{"norm": "rmsnorm", "tie_embeddings": true, "init_std_qkv": 0.0333, "weight_decay": 0.27, "seq_len": 768, "steps": 4037}
Each number is 128 + 24 x the weight over its row's rms, rounded and kept within 0 to 255. Layers, rows and columns count from 0. The size above them is the row's rms in percent of the matrix's.

# layer 6 MLP gate, 320x256, rms 0.0548, rows 3-69, columns 192-223
size [100 100 105 104 101  94  99 100 113 101  96 104  96  99 106  97  99 104  96 102 105 104  95 108  92 100  95 102  94 106  96  92 105 101 100  94  99  97 103  98 104  97  92  98  96  96  97 102 100  95  98 100 105  98 101  99 109 109 103 103  99  99 102 100 101  99  98]
[[145 144 130  90  96 100 111 120 112  79 155 125 149  98  79 115 116 132 113 173 160 131 128  83  95 126 100 142 152 125 106 137]
 [159 137  83 149 198 151 131 139 124 169 140 144 151 155 108 137 108 113 114 105 172 165 173 105 128 143  86 120 140 112 153 165]
 [179 177 139 133 120 132  97 121 114 147 195 127 144  73 119 161 101 130 104 122 126 165  99 155 149 123 108 115 139 126 123 140]
 [142 125 105 131 133  95  92 115 116 129 154 142 115  87 158 155 118 124 134  99 118 134 119 175 122  94 105 133 112 123 144 147]
 [118 162  96 113 156 149 143 145  89 116 171 123 170 155  98 141 107  86 142 130 110 114 138  88 102 145 117 122 138 114  96 139]
 [170 144 126 140 165 150 154 107 148 144 124 142  98 158 135 101 121 129 134 142 137 157 151 162 166 128 102 123 127 150 154 155]
 [ 76 133 118 134 117 135 154 132  92 158 121 143  95 140  95 142 114 163 123  85 107 115 119 134 153 133  69 112 128 117  90 133]
 [120 164 125 166 163 105  92 112 103 181 105 183 155 125 148 124 154 161 161  87 182 124 151 139 119  89 142 156 104 101 124 176]
 [157 142 117 126 116 124 127  88 133 106  98 131 140 158 113 142 132 102 154 160 137 134 109 159 122 102 124 112 143 135 108 122]
 [131 135 130 110  93 124 138 144 149 117 153 143 116 122 156 143 161  98  70 118 111 109 182 174 117 143 150 154 166 162 149  95]
 [161 170  81 132 127 128 113 105 156 162 168 146 101 100 123 135 132 103 163 156  85 137 112 165  89 127 112  99 138 158  93 141]
 [137 102 120  85 111 141 133 102 131 117 170 167 154 141 135  99 118 160 123 119 142 143 149 115 152 191 132 151 141  87 134 142]
 [119 113 141 119  98 181 131 145  88 126 161 117 131 143 118 117 120 150 114 100 122 124 138 163 122 138 130 118 147 104 143 120]
 [142 173 153 122 115 145  87 131 129 114 147 144  91 191 125 164 143 159 138  94 164 140  91  71 148 164 124 123 123 163 129 132]
 [151 138 155 134  78 138 140  89 109 141 126 121 143 125 159  92 122 164 153 132 117  91 165 134 144 100 143 147 122 113 124  94]
 [136 112  80  94  95 150 117 182 155  93 155 160 132  85  96 116 115 110 126 138 121 140 150 148 129  80 117  91 137 107 161 134]
 [123  98 112 126 162  86 123 137 126 122 110 124 105 148 138 104  99 123 109 124 100 129 121 141 106 123 126 145 114  77 133 113]
 [129  96  83 114 123 108  66 105  97 126 149 116 108 100 154 152 150 111 140 118  94 112 123 129 161 141 102 156 118 117 150 154]
 [157 139 145 120 108 141  98 183  98 126 156 155 129  88 104 128 174 125  91  93 122 105 137 167 141 109  92 121  91 106 139 149]
 [143 135 154 108 113 116 148  98 137  96 117 147 167 107 174 143 100 162  96 135 134 127 112 102  55 117 132 142 129 119  93 136]
 [111 144 133 153 137 160 109 119 190 102 195 143 155 116 142 148 156 116 140 121 132  93 162 135 110 134 118 137 168 112 170 157]
 [165 158 119 125 105 177 133 119 135 119 111 118 125 133 186 149 107 156 145 116 113 147 154  91 168 137  88 155 161 125 120 146]
 [ 70 106  91 105 120 160 119  70 182 127 184 142 110 115 119 143 165 180 124 122 132 127  92  86 144  96 141 111 128 125  92 102]
 [118  97 137 156 118 101 124 136 132  96 119 145 127 112 125 104 155 142  97 126 132 145 129 111 125 110 149 156 157 114 144 108]
 [108 143  89 114 127 122 144 182 140  79 119 147 141 125 120 148  93 140 145  88 134 170 136 155 154 110 118 148 127  92 156 116]
 [170 180 127 125 127 146 158 122 159 132 140 106 155 173  93 138 152 158  87 121 145 134 126 150  93 111 120 128 128 125 141 128]
 [147  91 122 139 181 119  82  71 112 112 110 157 153 140 112  93 142 129 169 135 160 169 121 101 160 129 123 146 149 150 138 151]
 [131 130 155 155 201 102 134 129 157 166 103 124 189  96 131 143 124 143 108  81 127 151 156 122 144 151 131 100 139 128 137  91]
 [118 155  84 131 102 137 102 111 112 105 134 139 133 122 126 130 144 136 135 121 150 117 142 156 109 131 160 134 147  91 146 164]
 [128  96 141 146 111 106 138  93  78 112 119 114 156 148  75 112 120 143 138  75 154 107 118 115 123  77 150 155  81 139 150 135]
 [155 114 139 114  68 120 125  88 131 106 113 114 144 141 125  98 154 130 154 121 128 105 128 121 122 126 125 117 120 106 136 142]
 [156 114 149 108 111 125 148 114 149 124  95 121 152 133 147 111 109  97 168  96 142 108 142 116 149 128 115 123 151 143 128 119]
 [118 114  66 117  61 134 132 133 114 137 131 155 151 127  75 103  93 126 127 155 106 132 132 112 111 125 170 129 150 116 143 121]
 [ 99 109 132 109  56 141 153 123 105 118 125 128 123 144 110 164  78 140 160 173 116 132 139 119  91 122 117 167 120 122 122 132]
 [ 79 156 155 144 127 148 135 104 150 150 145 114 114 103 134 164 119 141 140 151 122  93 119 115  88 179 118 114 104 146 144 156]
 [126 171 135  79  99  86 117 133 126 156 131 149 135 124 143 154 115 144 122 174 122 153 158 115 132 144 153 166 145 146 158 121]
 [144 159 120 161 123 126 183 144 117 170 136 101 159 100 117  97 114 163 158 120 113 142 123 138 133 142  83 121 139  78 151 108]
 [141 143 114 121 131 108 150  84 121 158 114 160 129 152 136 146 143 110 142 139 133 137 142 116 186 125 182 105 132 127  98 147]
 [128 114 115 143 125 108 127 155 138 133 113 109 166  94 137 143 112 129 112 121 121 157 122 151 107 156 120 124 116 114 174 179]
 [118 113 156  76 125 111  97 120 132 147 149 162 162 112 140 140 103 129 126 112 147 171  71 120 108 140 160  89 153 101 134 132]
 [139 156 135 113  91 187 183 181 143 124 169 161 131 141 106 156 116 116 100 133 135 108 141 124 121 122  91 179 138 121 144  94]
 [124 109 110 178 125 129 158 116 136 208  88 150 167 114 118 161 149 139 133 112 110 125 155 102 120 148 150 142 140 121  91 105]
 [152 130 131 105 100 159 110 157 139 101 127 145 181 118 142 119 144 136 152 153  91 103  96 173 126 108 130 113 159 110 127 112]
 [143 188  83  97 109 130 144  76 142 130 123 127 152 155 154 121 139 148 154 104 117  81 146 143 150 101 158 144 164 121 132 145]
 [139 152 130 126 150 134 115 161 164 144  90 141 135 119 120 137 104  75 133 130 141  75 127 148 110 147  97 107 118 148 146 166]
 [114 138 144  74 122 135 163 133 135 143 143 136 116 145 134  94 133 181 135 106 131  81  95 137  78 148 141 148 111 128 171 109]
 [ 96 145 143 108 114 128 104 138 160  94 105 157 140 164  90 154 123 107 133 115 133 165 115 139  98 121 138 107 129 130 101 141]
 [102 137 142  81 113 153 138 115 131 137 148 133 131 126  98 128 117 153  97 108 121 162 121 171 152 144 109 148 111 140 122 128]
 [122 115  94 116 108 108 101 119  93 112  88 119 130 136 147 127 121 136 128 131 121 111 111 105 122  94 134 117 140  65 131  88]
 [ 89 152 118  99 147 128 142  94 150 173 130 164 143 150 137 118 142 123 156  84 148  40 142 146 140 149 157 135 104 113 127  93]
 [165 135 155  65 105 122 125 101 139 153  92 191 162 113  91 138 136 119 146 129 129 111 102 115 129  87 114 144 164 159 120 118]
 [107 106 132 113  82 140 125 110 114 156 162 149 161 181 123 107  99 101 205  82 141 148 167 136 106 187  96 110 168 138 102 136]
 [122 144 102  83 154 159 152 138  84 123  79 159 180  95 111 125 160 138 141 133 109  83 113 152 146 127  94 151 142 122  79 123]
 [131 121 159 140  96 184 114 132 146 104  94 130 111 110 144 102 134 165 147 177 142  95 148 158 125 115 100  90 181 128 116 143]
 [174 160 140 108  92 108  89  91 112 115 105 125 112 110 112 143 156 163 115 136  84 155 146 100 178 130 122 123 125 112 124 126]
 [138 127 145 122 138  95 142  87 144 166 122 189 134 132 137 113 139 154 119 125  98  72 158 112 103 113 124 113 125 110 103 146]
 [140 114 112 112 137 101 179 141  93 125 115 112 127  98 147  98 135 140 102 141 119 134 129 137 113 135 147 140 105 146 175 143]
 [165  98  90 122 147 120 159 148 140 155 151 139  98 129 157 119 140 105 136 149 116 116 138 143 124 123 112 132 121 119 131 105]
 [122 102 115 111 149 145 114 142 115 108 154 140 123 100 129 193 134  87 117 145 117 154  98 142  92 116 102 120 151 129 139 133]
 [150 127 104  93 117 131 122 101  94 145 110 153  82  89 133 156 144 148 104 163 123 155 154 144 111 137 101 158 114 122 109 155]
 [153 139 130 140 128 110 142 134 119  94 151 123 116  89 109 126 143 124 152 132 107 121 159 151 112 166 141 121 138 170 118 141]
 [110 103 114 122 123 142 122 137 144 105 128 159 127 113  99 169 164 119 135 145 145 116 109 156 113 133  99 144 164  93 105 122]
 [160 141 145 107 119 142 159 167 116 119 160 204 154 130 127 129 129 189 128 120 110 101 115 127 121 144 154 152 154 123 190 119]
 [127 110 104 112 101 105 154 146 101 185 135 152 141 142 108  86 165 121 137 134 117 131 154 130 155 139 115  93 134 138 127 134]
 [169 130 137 100 149 107 173 138  86 115 157 140 150  90 120  88 100 129 138 131 120 128 118 154 113 113 111 131 106 129 126 154]
 [130 125 156  94  90 125 161 103 111  96 129 113 158  86 132 126 134 158 170 156 132 131 101 147  94 135 116 130 123 148 141 167]
 [116  96 122 112 154 119 104 132 160 149  92 143 161  89 120 185 125 135  90 122 124 105 164 143 119 109 153 119 145 123  95 126]]
# layer 6 MLP up, 320x256, rms 0.0541, rows 3-69, columns 192-223
size [ 99  97 105 102  99  94 101 102 101 101  92 100 106  96 102 102 115 102 103 101  99 100  90 100  87  97  98 102  97 104  92  98 101  98 101  99  99  93 102 102  97  97  97 103 103  96  95 107 100 102 102  99 108  96 103  98 101 105  98  98 107 104 101 100  97 105 101]
[[114 175  82  86 101 129 133 127 115 184  79 100 117 121 101  99 122 116 147 113 124 118 148 123 109 114 135 117 124 141 145 119]
 [135 149 129 129 125 155 110 140 105 137 155 134 142 114 119 118 137 113 145 103 141 144 145 141 135 189 130 105 106 140 162 104]
 [168 119 119 111 180 139 121 123 152 136 129  99  88 126 149 143 132 171 122 111 119 130 134 127 130 126 128 155 139 141 115 124]
 [121 137 113 130 147 140 105  83 154 132 137 157 113  78 146 131  67 125  79 139 122 129 113 154 110 114 116  94 125  88 141  92]
 [118 146 139 164 180 132 144 168 167 153 109 137 153 127 141 159 117  75 155 155 146 144 131 102 126 150 123 111 136 140 117 118]
 [155 121 130 106  65 119 131 184  88 107 138 162 135 130 108 134 157 180 105 168 111 131 118 142 147  78 103 137 152 134 137 127]
 [141 138 109  96 128 133 153 123 144 145 103  94 158 123 108 139 132  95 144  90 166 134 106 105 112  74 146 133 161 111 174 154]
 [120 160 167 141 110 129 126  91  47 156 117 117 100 160 124 163 151 136 110 100 111 135 146 108 114 133 134 173 132 143 114 119]
 [133  91  92  94 109 116 140 111 129 149 134 100 104 127 108 123  88 136 112 100 137 126 146 147 134 153 114 102 137 125 150 140]
 [122 123 135 150  94 163 125 180 111 122 154  89 164 171 100 180  97 160 136 118 151 105  95  92 124 144 127 129 127 150 135 147]
 [ 53 152 111 132 117 135 161 141 121 111 116  98 118 149 129 103 153 121 143 126 112 137 108 113  93 125 125 135 193 114 108 107]
 [119 122 109 125 150 120 121 135 147 139 124  99 131 127  75  83 172 121 153 167 121 139 137 117 130 124 113 137 111 114 131 118]
 [144 149 163 113 112 131 122 130 137 109 102 140 108 125 174 101 143 151 125 163 140  66 121  88 134 127 147 157 200 143 129  96]
 [ 92 123 138 113  99 155 106 102 132 141 156 117  98 141 128 145  80 120 155 128  77 116 129 110 145 119 145 126 124 139 126 158]
 [ 81 134 117 100 100 134 109 137 132 135 126 165 133 125 147 163 168 140 134 148 162 163 153 149 104 136 139 174  83 121 128 164]
 [130 130 162 140 178 142 128 142 111 163 112  87 137 147 165 124 127 128 126  96 137 140 178 118  94 129 146 120  88 117 103 151]
 [143 121 105  92 112 108 128 159 143 145 124 124 170 123 129 111 132 102 114 112  96 153 124 128  93 100 118 121 133  70 127 101]
 [141 140 149  80 123 136 131 135 133 124  90 131 107 117  91 112 158 118 134 119 105 129  76 150 146 138 191  98 108  88 148 146]
 [135  79  92 145 126 170 101  79  99 110 108 120 124 106 164 132  85 164 106 141 126 197  95 144  86 121 101 143 109 119 111 108]
 [147  75 111 139 121 135 158 184 128 148 126 149  98 143 108 138 167 137 105 116 115 152 140 113  93 116 173 120 135 117 129 140]
 [101 195 101 138 133 131 113  86 145  95 140 138 126 171 123 179 142 105  93  96 108 101 132 149 118 157 129 134 109  85 104  77]
 [142 185 134 112 143 136 101  97 125 111 113 136 117 143 137 119  91 148 131  63 133 123  98 136 194 124 113 157 129  90 168 100]
 [172  99 118 119 124  84 109 163 145 131 126 155 104 102 132 103  80 148 146 136 117 134 129 147 143 165 144 131 103 114 174 153]
 [121  98  92 109 109 132 126 143 145 148 107  86 140 147  87 151 135 111 121 168 149 119 146 158 109  96 109 121 137 130  97 132]
 [158 136 142 148 102 150 110 149 138 167 184 151 147 143 170 127 140  84 141  93 120 127 152 142 130 169 114 151 131 106 127 144]
 [128 100 126 156 147 154 104 141 103 155 129 108 126  96 154 133 152 150 127 105 149 158 120 137 131 106 109 101 103 181 169 157]
 [111 126 183 145 160 140 134 144 150 109 132 111 121 157 158 127 126 141 147 120 136 171 183  82 127 111 136 121 141 132 155 125]
 [121  99 160  75 109 157 176 125  82 133 126 138 172 145 171 129  95 133  93 138 154  89 128 203 144 117  96 120 118 127 125  90]
 [137 104 141 118 113 132 129 146 111 112 118 138 142 121 112 145  92 142 137 104 161 132 132 114 107 116  81 117 119  93 137  98]
 [117 113 117 103 142 182 116 119 107 115 121  76 140 124 117 145 103 158 103 156 140 110 122 108 160 120 134 180 147 102 111 129]
 [129 188 175 117 129 108 161 135 114 132  94 131 110 164  83 141 104 133 156 147 132 126 174 145 144 106 135 107 151 115 174 133]
 [124 147 116  82 170 118 120 109 141 127 168 138 140  93 119 123 141 125  97 134 118  93 122 142  99  96 158  80 131 146 151 157]
 [157 169  76 103 131  77 139 115 117 125 150 152  58 128  92  93 160 148  94 100  94 146 111 111 100 185  85  95 148 132 101 133]
 [147 120 168  99 142 154 132 120 160 130  83 124 132 167 111 130 130 114 124 154  91 161 130 134 117 144 157 167 125 113 129 159]
 [151 115 125 128 115 138 169  94  98  85 115 131 145 152 125 139 114 127 143 131 166 106 155 114 116 100 121 110 108  91 178 122]
 [116 133 133 113 112 173 156 133 119 128 148 147 126 104 110 127 172  96 160  77 102  92 107 106 110  80 109  89 158 120 109 154]
 [118 152 126 128 110 118 128 137 108 110 124 165 155 120 124 155 153  96 146 125 163 129 106 134 144 114 120 125  72 128 149 132]
 [144 146 131 137 108 131 109 105  98 104 184 136 146 122 151 131 176 109 137 122 120 130 108 137 125 124 101 103 183 116 119 118]
 [129 116 144 126 151 121 157 140 105 121 114 136  95 106 164 100 150 126 112 130 111 127 125  92 111 156 144  82  75 136 118 136]
 [141 100 156 127 118 141 165 155 138  88  98 108 138 118 121 146 165 100 121 140 106 122 182 156 134 172 113 106 128 123 125 176]
 [146 117 135 133 140 105  94 121 105 103 119 113 106 121 158 146 137 128 149 154 103 142 113 144 161 104 138 105 108 113  85 111]
 [105 148 110 109 157 137 108 142 125 127 173 139  78 124 118 177 137 147 124 125 141 142 160 140 129 114 105 122 128  76 113 109]
 [135  76 146 130 164 161 106 147 104  94 125  73 114 144 136 114 153 120 123 141  97 134 140 128 141 167  69  86 122 116 122 112]
 [ 98 123 151 152 132 134 102 164 116 165 130 128 138 104 116 118 130 127 150 155  75 120 176 111 115  93 113 127  84 129  95 115]
 [148 120 128 139 142 133 139 119  84 134  86 130 105 100 109 129 135  86 145 181 133 110 124  79 109 116 159  89 126 153 145 119]
 [158 134 126 102 159 157 126 133  87 175 132 140 134 117 133 120 165 126  67 130 112 132  96 151 144  94  88 103 117 111 107 120]
 [176 108 104 158 143 189 182 113 165  93 121 145 131 124 101  92 149 132 109 162 166 132  68 134 104 176 165  99  96 143 145 176]
 [147 120 108 125 153 149  82 158 127 137 140 132 122 133 139 111 122  91 140 145 134 106 107 160 133 140 108 146 120 157 137 154]
 [120 155 115  70 109 130 127 168 170 112 123 127 100 126 128 171  81 146 114 139 128 146 146 141 176 143 153 140 140 111 100  91]
 [150 107 112 100 146  97 144 148 134  85 121 130 123 119 134 150  89 141 150 106  77  98 135  84 161 135 113 164 102 142 112 136]
 [ 44 131  82 131 144 103  99 137 142 149 102 125  86 128 108 126  82 109 120 157 141 169 137 128 120 126 159 125 156 127  91  85]
 [151 109 124  98 134 109 119 150 102 109 112 175 126 135 138 132 111 117 178 101 111 102 123 127  98 116 136 144 106 141 112 151]
 [146 193 122 111 102 148 120 144 107 109 144 112 123 126 136 156 116 108 142  88 116 126 168 107 107 137 108 138  73 152  84 124]
 [114 134 166 134 110  94 161 133 116 107 214 144 154 117  98 187 152  96 110 126 126 115  93 136 132 120 111 120  95 135  64 137]
 [135 105 115 113 154 135  92 147 120 125 137 132 129  94  99 119  99 138 102 130 135  53 109 120 107 104 112 138 116 126 105 171]
 [111 126 108 159 126 136 177 116 105 121 137  98  93 129 193 145 106 154 170 194 129 146 187 145 118 114 133 150 138 131 133 132]
 [107 172 124 129 143 148 118 144 150 181 148 120 125 143  93 108 146 132 145  99 149 103  95 122 203 147 121 119 129 107 123  95]
 [113 121 116 128 147 107 150 162 103 135 172 160 140  85 105 137 154 133 192 136  91 145 122  96 154  95 106 123  93 128 154  80]
 [ 97 171 114 134 106 170 125  82 117 102 144 119 125  95 119 100 136  71 127 124  87 124 118 137 123 133 150 102 154 142 123 158]
 [120 128  89 142 139  61 109 118 134 133  87 119 105  96 139 172 141 132 168  77 105 141 123 110 155 123 119 139 121  84 152 122]
 [156 126 132 161 143 121 143 106 134 144 184 124  98 104 119 149 113 119 150 152 139 135 168 108 110 134  75  90 138 106  75 137]
 [ 79  95 205 138 106 116  85 121 143  98 137 124  81  91 133 121 171 119 145 114 124 135  82 134 146 133  98 120 150 148 114 136]
 [105 170 151 123 104 156 130 137 121 161 141 135 156 151 163  82 144 132 156 150  74 151 114 138 141 152 143 135 144 140 107 136]
 [118 135 150 138 115  95 152 141 110 146 122 134 111 123 131  92 101 158 160  96 119 121 140 106 151 113 129 145 146 111 165 111]
 [139  92  99 177 161 160 177 121 146 160 153 107 110 112 138 116 153 117 107 111 154 177 136 126  94 126 117 104 106 135 165 164]
 [100 118 120 135 164 160 141 128 111 152 141 106 133 104 124 149 158 122 133  93 136  78 137 140 125  88 100 118 134 127 136  88]
 [133 131 152  91 122 134 124 121 118 130  94 118 165 163 128 151 142 149 153 123  98 104 131 159 125 136 172 101 157 147 138 116]]
# layer 6 MLP down (transposed), 320x256, rms 0.046, rows 3-68, columns 192-223
size [101  99 103 100  97  94 102 101 103  96  95 105 105 103 106  95  91 105 107 104  93 103  95 106  94 102  95 104  98 105  94 101 103 100 104  94 105  97  95 103 101 100  99  97 100 105  99 105 100 104 104  99 110 103 108  99 100  97 104 100 103 102 100  98 102  98]
[[124 122 116 176 107 121 121 142  98 137 125 120 107 138 140 116 168 115 134 126 122 102 158 132 122 117 137 132 124 116 169 132]
 [142 128 129 101 142 127 140 112 134 145 149 119 154 130 124 113 144  96 127 118 151 123 152 123 156 159  99  95 142 121 129 175]
 [164 113 114 142 175 118 120 120 144 136 149 176 149 176 135 106 109 131 136 131 139 117 146 117 140 154 106 156 135 192 101 151]
 [141  87  88 138 136 157 132 127 111 155 103 134 166 113 118  92 113 108 139 174 126 136 161 161 171 122 149 137  97 149  99 169]
 [117 164 142 121 145 104 139 140  95 159 148 108 151 156 113 130 139 135 164 137 159 185  83 101 119 135 150 148  99 115 124 164]
 [135  55 130 167 154 111 126 145 125 100 121 113 187 146 140 119 122 141 113  63  93 135 134 125 182 129 130 147 136 143 152 145]
 [135 109 124 124 153 126 154 134 112  72 156 110 152 127 147 136 129 134 154 117 143 122 118 117  74 134 140  94 107 116 142 127]
 [100 118  89 114 123 138 138 177 107 156 114 124 130 109  91 179  98 115 159 135 144 162 124  98 122 124 151 102 136 138 112 143]
 [125 132 123 111 102 108 126 151 133 131 139 161  94 126 101  85 189  88 113  95 143 149  97 150 149 148 140 150 151 113 114 135]
 [144 157 173 151 140 125 138  96 137  81 186 142 127 162 115 173  95 140 145 107 117 105 139 140 131 130 113 111 105 113 141 101]
 [155 146 121 156 110 126 131  98 133 163 136 147 113  85 106 127 115 119 113 161 102  97 129 135 115 120 126 159  91 131 113 135]
 [123 143 108 126 138 107 133 132 155 111 107 101 117 104  83 130 143  93 134 148 131  99 125 136  99 119 142  74 160  91 142 150]
 [160 166 123 115  96 131 142 140 114 139 154 114 125 147 182 124 157 159 147 142 150 107  87 129 171 124 102 102 165 122 129 120]
 [114 157 111 159 106 157 127  76 109  94 121 150 122 105 112 147 123 151  86 128  88 102 118 127 132  98 119 142 129 115 105 100]
 [134 128 160 123 102  95 105 118 142 142 136 128 176 120 134 171 133 138 122 114 146 132 141 137 163 117 128 132 117 123 138 132]
 [130 134 142 115 166 144 159 132 137 130 160 159 109 111 130 115  93 170 128 138 102 192 125 123 111  83  97 118 127 121 179 146]
 [138 153 141 131  93 177 122 102 105 142 127 123 118 100 112 141 150 116 114 142 131 107  95 101 163 103 155 125 139 194 164 129]
 [157 171 136 101 130 120 170 148 161 145 145 174 137  79 130 184 120 116 119 151 133 129 126 151 131 145 159 129 100  95 151 127]
 [114 113 124 141 105  87 136 129 107 114 125 137 106  98 138 101  88 163 106 114 145 117  97  73 135 115 147 127 143 120  98 154]
 [137 116 128 113 110  89 158 133 131 120 118 115 101 131 112 128 132 106 143  85 124 124 116 135 124 108 132 122 101 149  92 149]
 [ 95 160 114 180 136 133 146 126 129 155 174 125 132 130 126 182 127 135 120 131 131  81 148 134 128 151 123 101 150 127 186 103]
 [109 153 138 119 141 117 161 134 112  73 113 103  81 160 122 166  94 107 126 138 134 126 163  91 110 142  98  99 160 169  88 140]
 [160  95 128 137 175 120 115 114 124 144 131 115 137  96 104 121 116 116 143 152 102 105 117  87 104 108 138 143 128 146 108 159]
 [106 152 108 125 115 108  81 120 116 147 137 129 105 130 119  77 124 123 107 137 124 142 118 128 133 159 115 108 107 165 131 112]
 [107 112 138 145 129 119 112 112 120 118 129 114 113  91 160 134 125 110 116 114 176 112 110 148 137 135 142 122 137 124 105 137]
 [144 144 162 142 140 135 116 126 172 108 157 154 163 134 112 145 116 159 140 114 115 126  84 120 133 125 117  96 194 120 165 147]
 [129 145  90 155 122 150 119 114 140  93 140 165 143 117 136 103 159 114 170 115  90 115 126 141 136  97 132 139 135 101 111 151]
 [146 170 112 118 157  88 127  99 129 133 139 148 163 140  96 131 121 107  87 112 106 151  99 138 114 132 148 138 117 136 139 179]
 [118 140 100 152 148 114 176 113 146 109 131 131 123  82 130 141 131 142 134 119 138 154 137 122 140 122 113 151 131 120  99 120]
 [145 128 121 159 105 154 126  95 147 113 120 129 128 142 104 106 129 140 142 110  89 106 108 131 138 188 110 139 177 140 151 144]
 [121 130 174 140 150 129 120 152 115 137 108 121 126 145 129 128 162 106 121 115 107 155 159 130 152 146 156  72  94 136 124 173]
 [113 110 127 106 137 144 132 101 139 140 177 146 140 100 147  89 134 118 149 133 139 128 107 103  87  91 134  74  75 152 172 144]
 [180 184 131 141 128 125 109 117 116 119  94 133 134 103 161 145 120 158 141 151 125  90 111 130 102 108 123 120 126 120 104 181]
 [113 111  95 116 117 163 118 132 133 126 119 111 135 189 145 156 121  67  96 149 188 118 137 127  84 153 139 127 166 137 117 146]
 [126 101  95 132 139 109 107 115  75 113 152  72 147 121 120 111  89 152 105 122 160  79 159 118 115 181 123 135  70 122 127 162]
 [142 127 123 115 119 114 126 120 123 162 138 140 157 124 149 139 123  85 138 101  97 145 137  88 127 102 129 103 139  75  96  98]
 [150  81  90 152 135 117 123 144 112 132 159 157 119 145  96 140 126  99 150 145 132 149 114 115 167 142 120 130 144 172 142 147]
 [144 112 138 134 129 130 160 150 123 105  59 142 107 116 157 113 133 104 104 164 127 129 134 140 136 124 162 169 116  92 103 121]
 [132 176 144 123 112 127 150 144 103  87 140 113 149 163 137  84 139 166 123 125 111 109 123 100 120 165 101  99 112 112 129 117]
 [143 134 104 120 128 140 113 159  97 113 140 141 153 123 109 101 105 109 105 108  82 144 103 108  95 166 138 111 112  99 144 132]
 [152 146 139  92 179 148 170 129 141 141 155 142 131 131 113 110  90 138  93 147 109  74 153 100 133 141  86 123 118 108 150 145]
 [150 194 121 128 153  86 141  93 115 137 139 111 115 122 163 115 150 158 152 129 126  95 104 161 142 138 117  84 123 116 123 110]
 [105  84 132 112 157 101 126 159 117 163 111 137 178 157 133  91 118  89 103 133 160 134 120 111 174 176  97 109 106 140 110 103]
 [ 91 107 163 128 104 115 154 145 158  90 163 108 152 157  97 125 160 133 100 165 123 126  94 125 108 133 163  98 168  90 153 145]
 [112 157 100 157 132 125 117 100 104 132 101 117 100 127 122  89 161 134 141 152 120 126 159 142 158 110 111 137 137 139 128 107]
 [135 157 152 120 143 134 113 140 120 166 134 101 145 105 123  93 138 112  74 119 120 106 103 154 106 126 139 154 122 137 153 149]
 [170 107 142 139 102 110  89 133 145 119  91 104 133  90 120 176 166 124 125  91 115 114 169 129 131  93 145 145 130 141 120  85]
 [138 137 144 150 122 134  79 148 122 168 140 165 130 145 144 101 124 121 142 138 139 118 117  97 132 117  64 123 102 130 116 148]
 [107 180 160 147  93 122 137 123 137 135  99 145 131 120 119 114 106 125 152  98 137 133 110 148 149 158 142 163 124 124 164 138]
 [120 152 116 106  96 148 102 172 133 122 131 106 110 121 118 144 154 160 141 105 136 107 155 130 109  82 139 124 122 143 171 107]
 [157 128 133 129 151 126 121 132 113 176 156 120 117 140 173 112 147 102  75 111 149 128 119 134 130 154 127 116 101 154 161 157]
 [159 121 145 143 143 139  91 155 110 121 122 166 111 128 115 128 150 128 144  65 116 162 129 150 147 128 141 101 116 149 163 120]
 [127 126  70 102 142  76 117 176 148 128 141 160 127 119 127 141 121 139 105 142 109 138 121 136  71 115 104 152 108 122 109 162]
 [ 92 105 108 132 112 143 113 149 161 132 110 139 175  87 140 153 141  89 156 135 151 123 154  88 104 137 119 121  99 170 178 128]
 [140 130 132 140 134 136 142 118  96 110 117 154  73 134 137  93 117  95 149 111 132 163  93 100 151 104 104 106 123 162 112 152]
 [157 118 121 135 112 105 127 123 106 153 122 106 107 165 134 119 148 156 112 121 136 114 173 215 150 119 129 159 175 117 133 185]
 [115 164 139 137 144 134 203 147 109 112 145 116 117 143 107 127 167 116 112 119 101 138 180 148 105 106 135  88 123 108 146 154]
 [150 102 142 131 141 143 165 130 125 103 130  85 115 155 129 112 116 129 121 168  96 152 149 120 127 140 150 129 128 112 138 132]
 [164  75 127 124 129 105 129  81 130 123 150 119 150 164 129 105 107 132 146 134  95 165 146 136 176 168 127  99 113 187 144 133]
 [140 152 121 120 144 131 122  95 158 182 141 136 160 107 116 170  94 123 118  99 139 164 141 141 153 101 130 152 144 136 172 141]
 [180 107 119  97  89 134 148 125 139 148 137 157 132 114 108 107 130 125 115 136 103 117 103 113 108 136 189 136 174 140 122 122]
 [105  95  98 161 134 126 104 158 139 133 128 160 127 162 116  82 152 176 113 145 109 104 157 134 107 130 139 126 163 124 122  83]
 [137 127 140 155 175 133 117 126 146 118 167 132 139  87 137 104 109 152 140 112 126 123 106 124 116 138 140  99 126 104 102  77]
 [111 104 113 106 118 138 135 107 155 156 117 153 119 153 121 114 109 104 128 138 118 137 114 163 118 163 113 170 166 112 140 162]
 [141 146 104 113 129 170 144 125 152 119 166 115 112 106 130 147 114 138 119 148 156 159 159 118 136 108 140 106 132 122 114 102]
 [123  94 119 130 172 133 131 138 160 131  93 129 146 111 122 115 124 102 126 147 102 109 140 111 138 129  82 153 123 125 106 187]]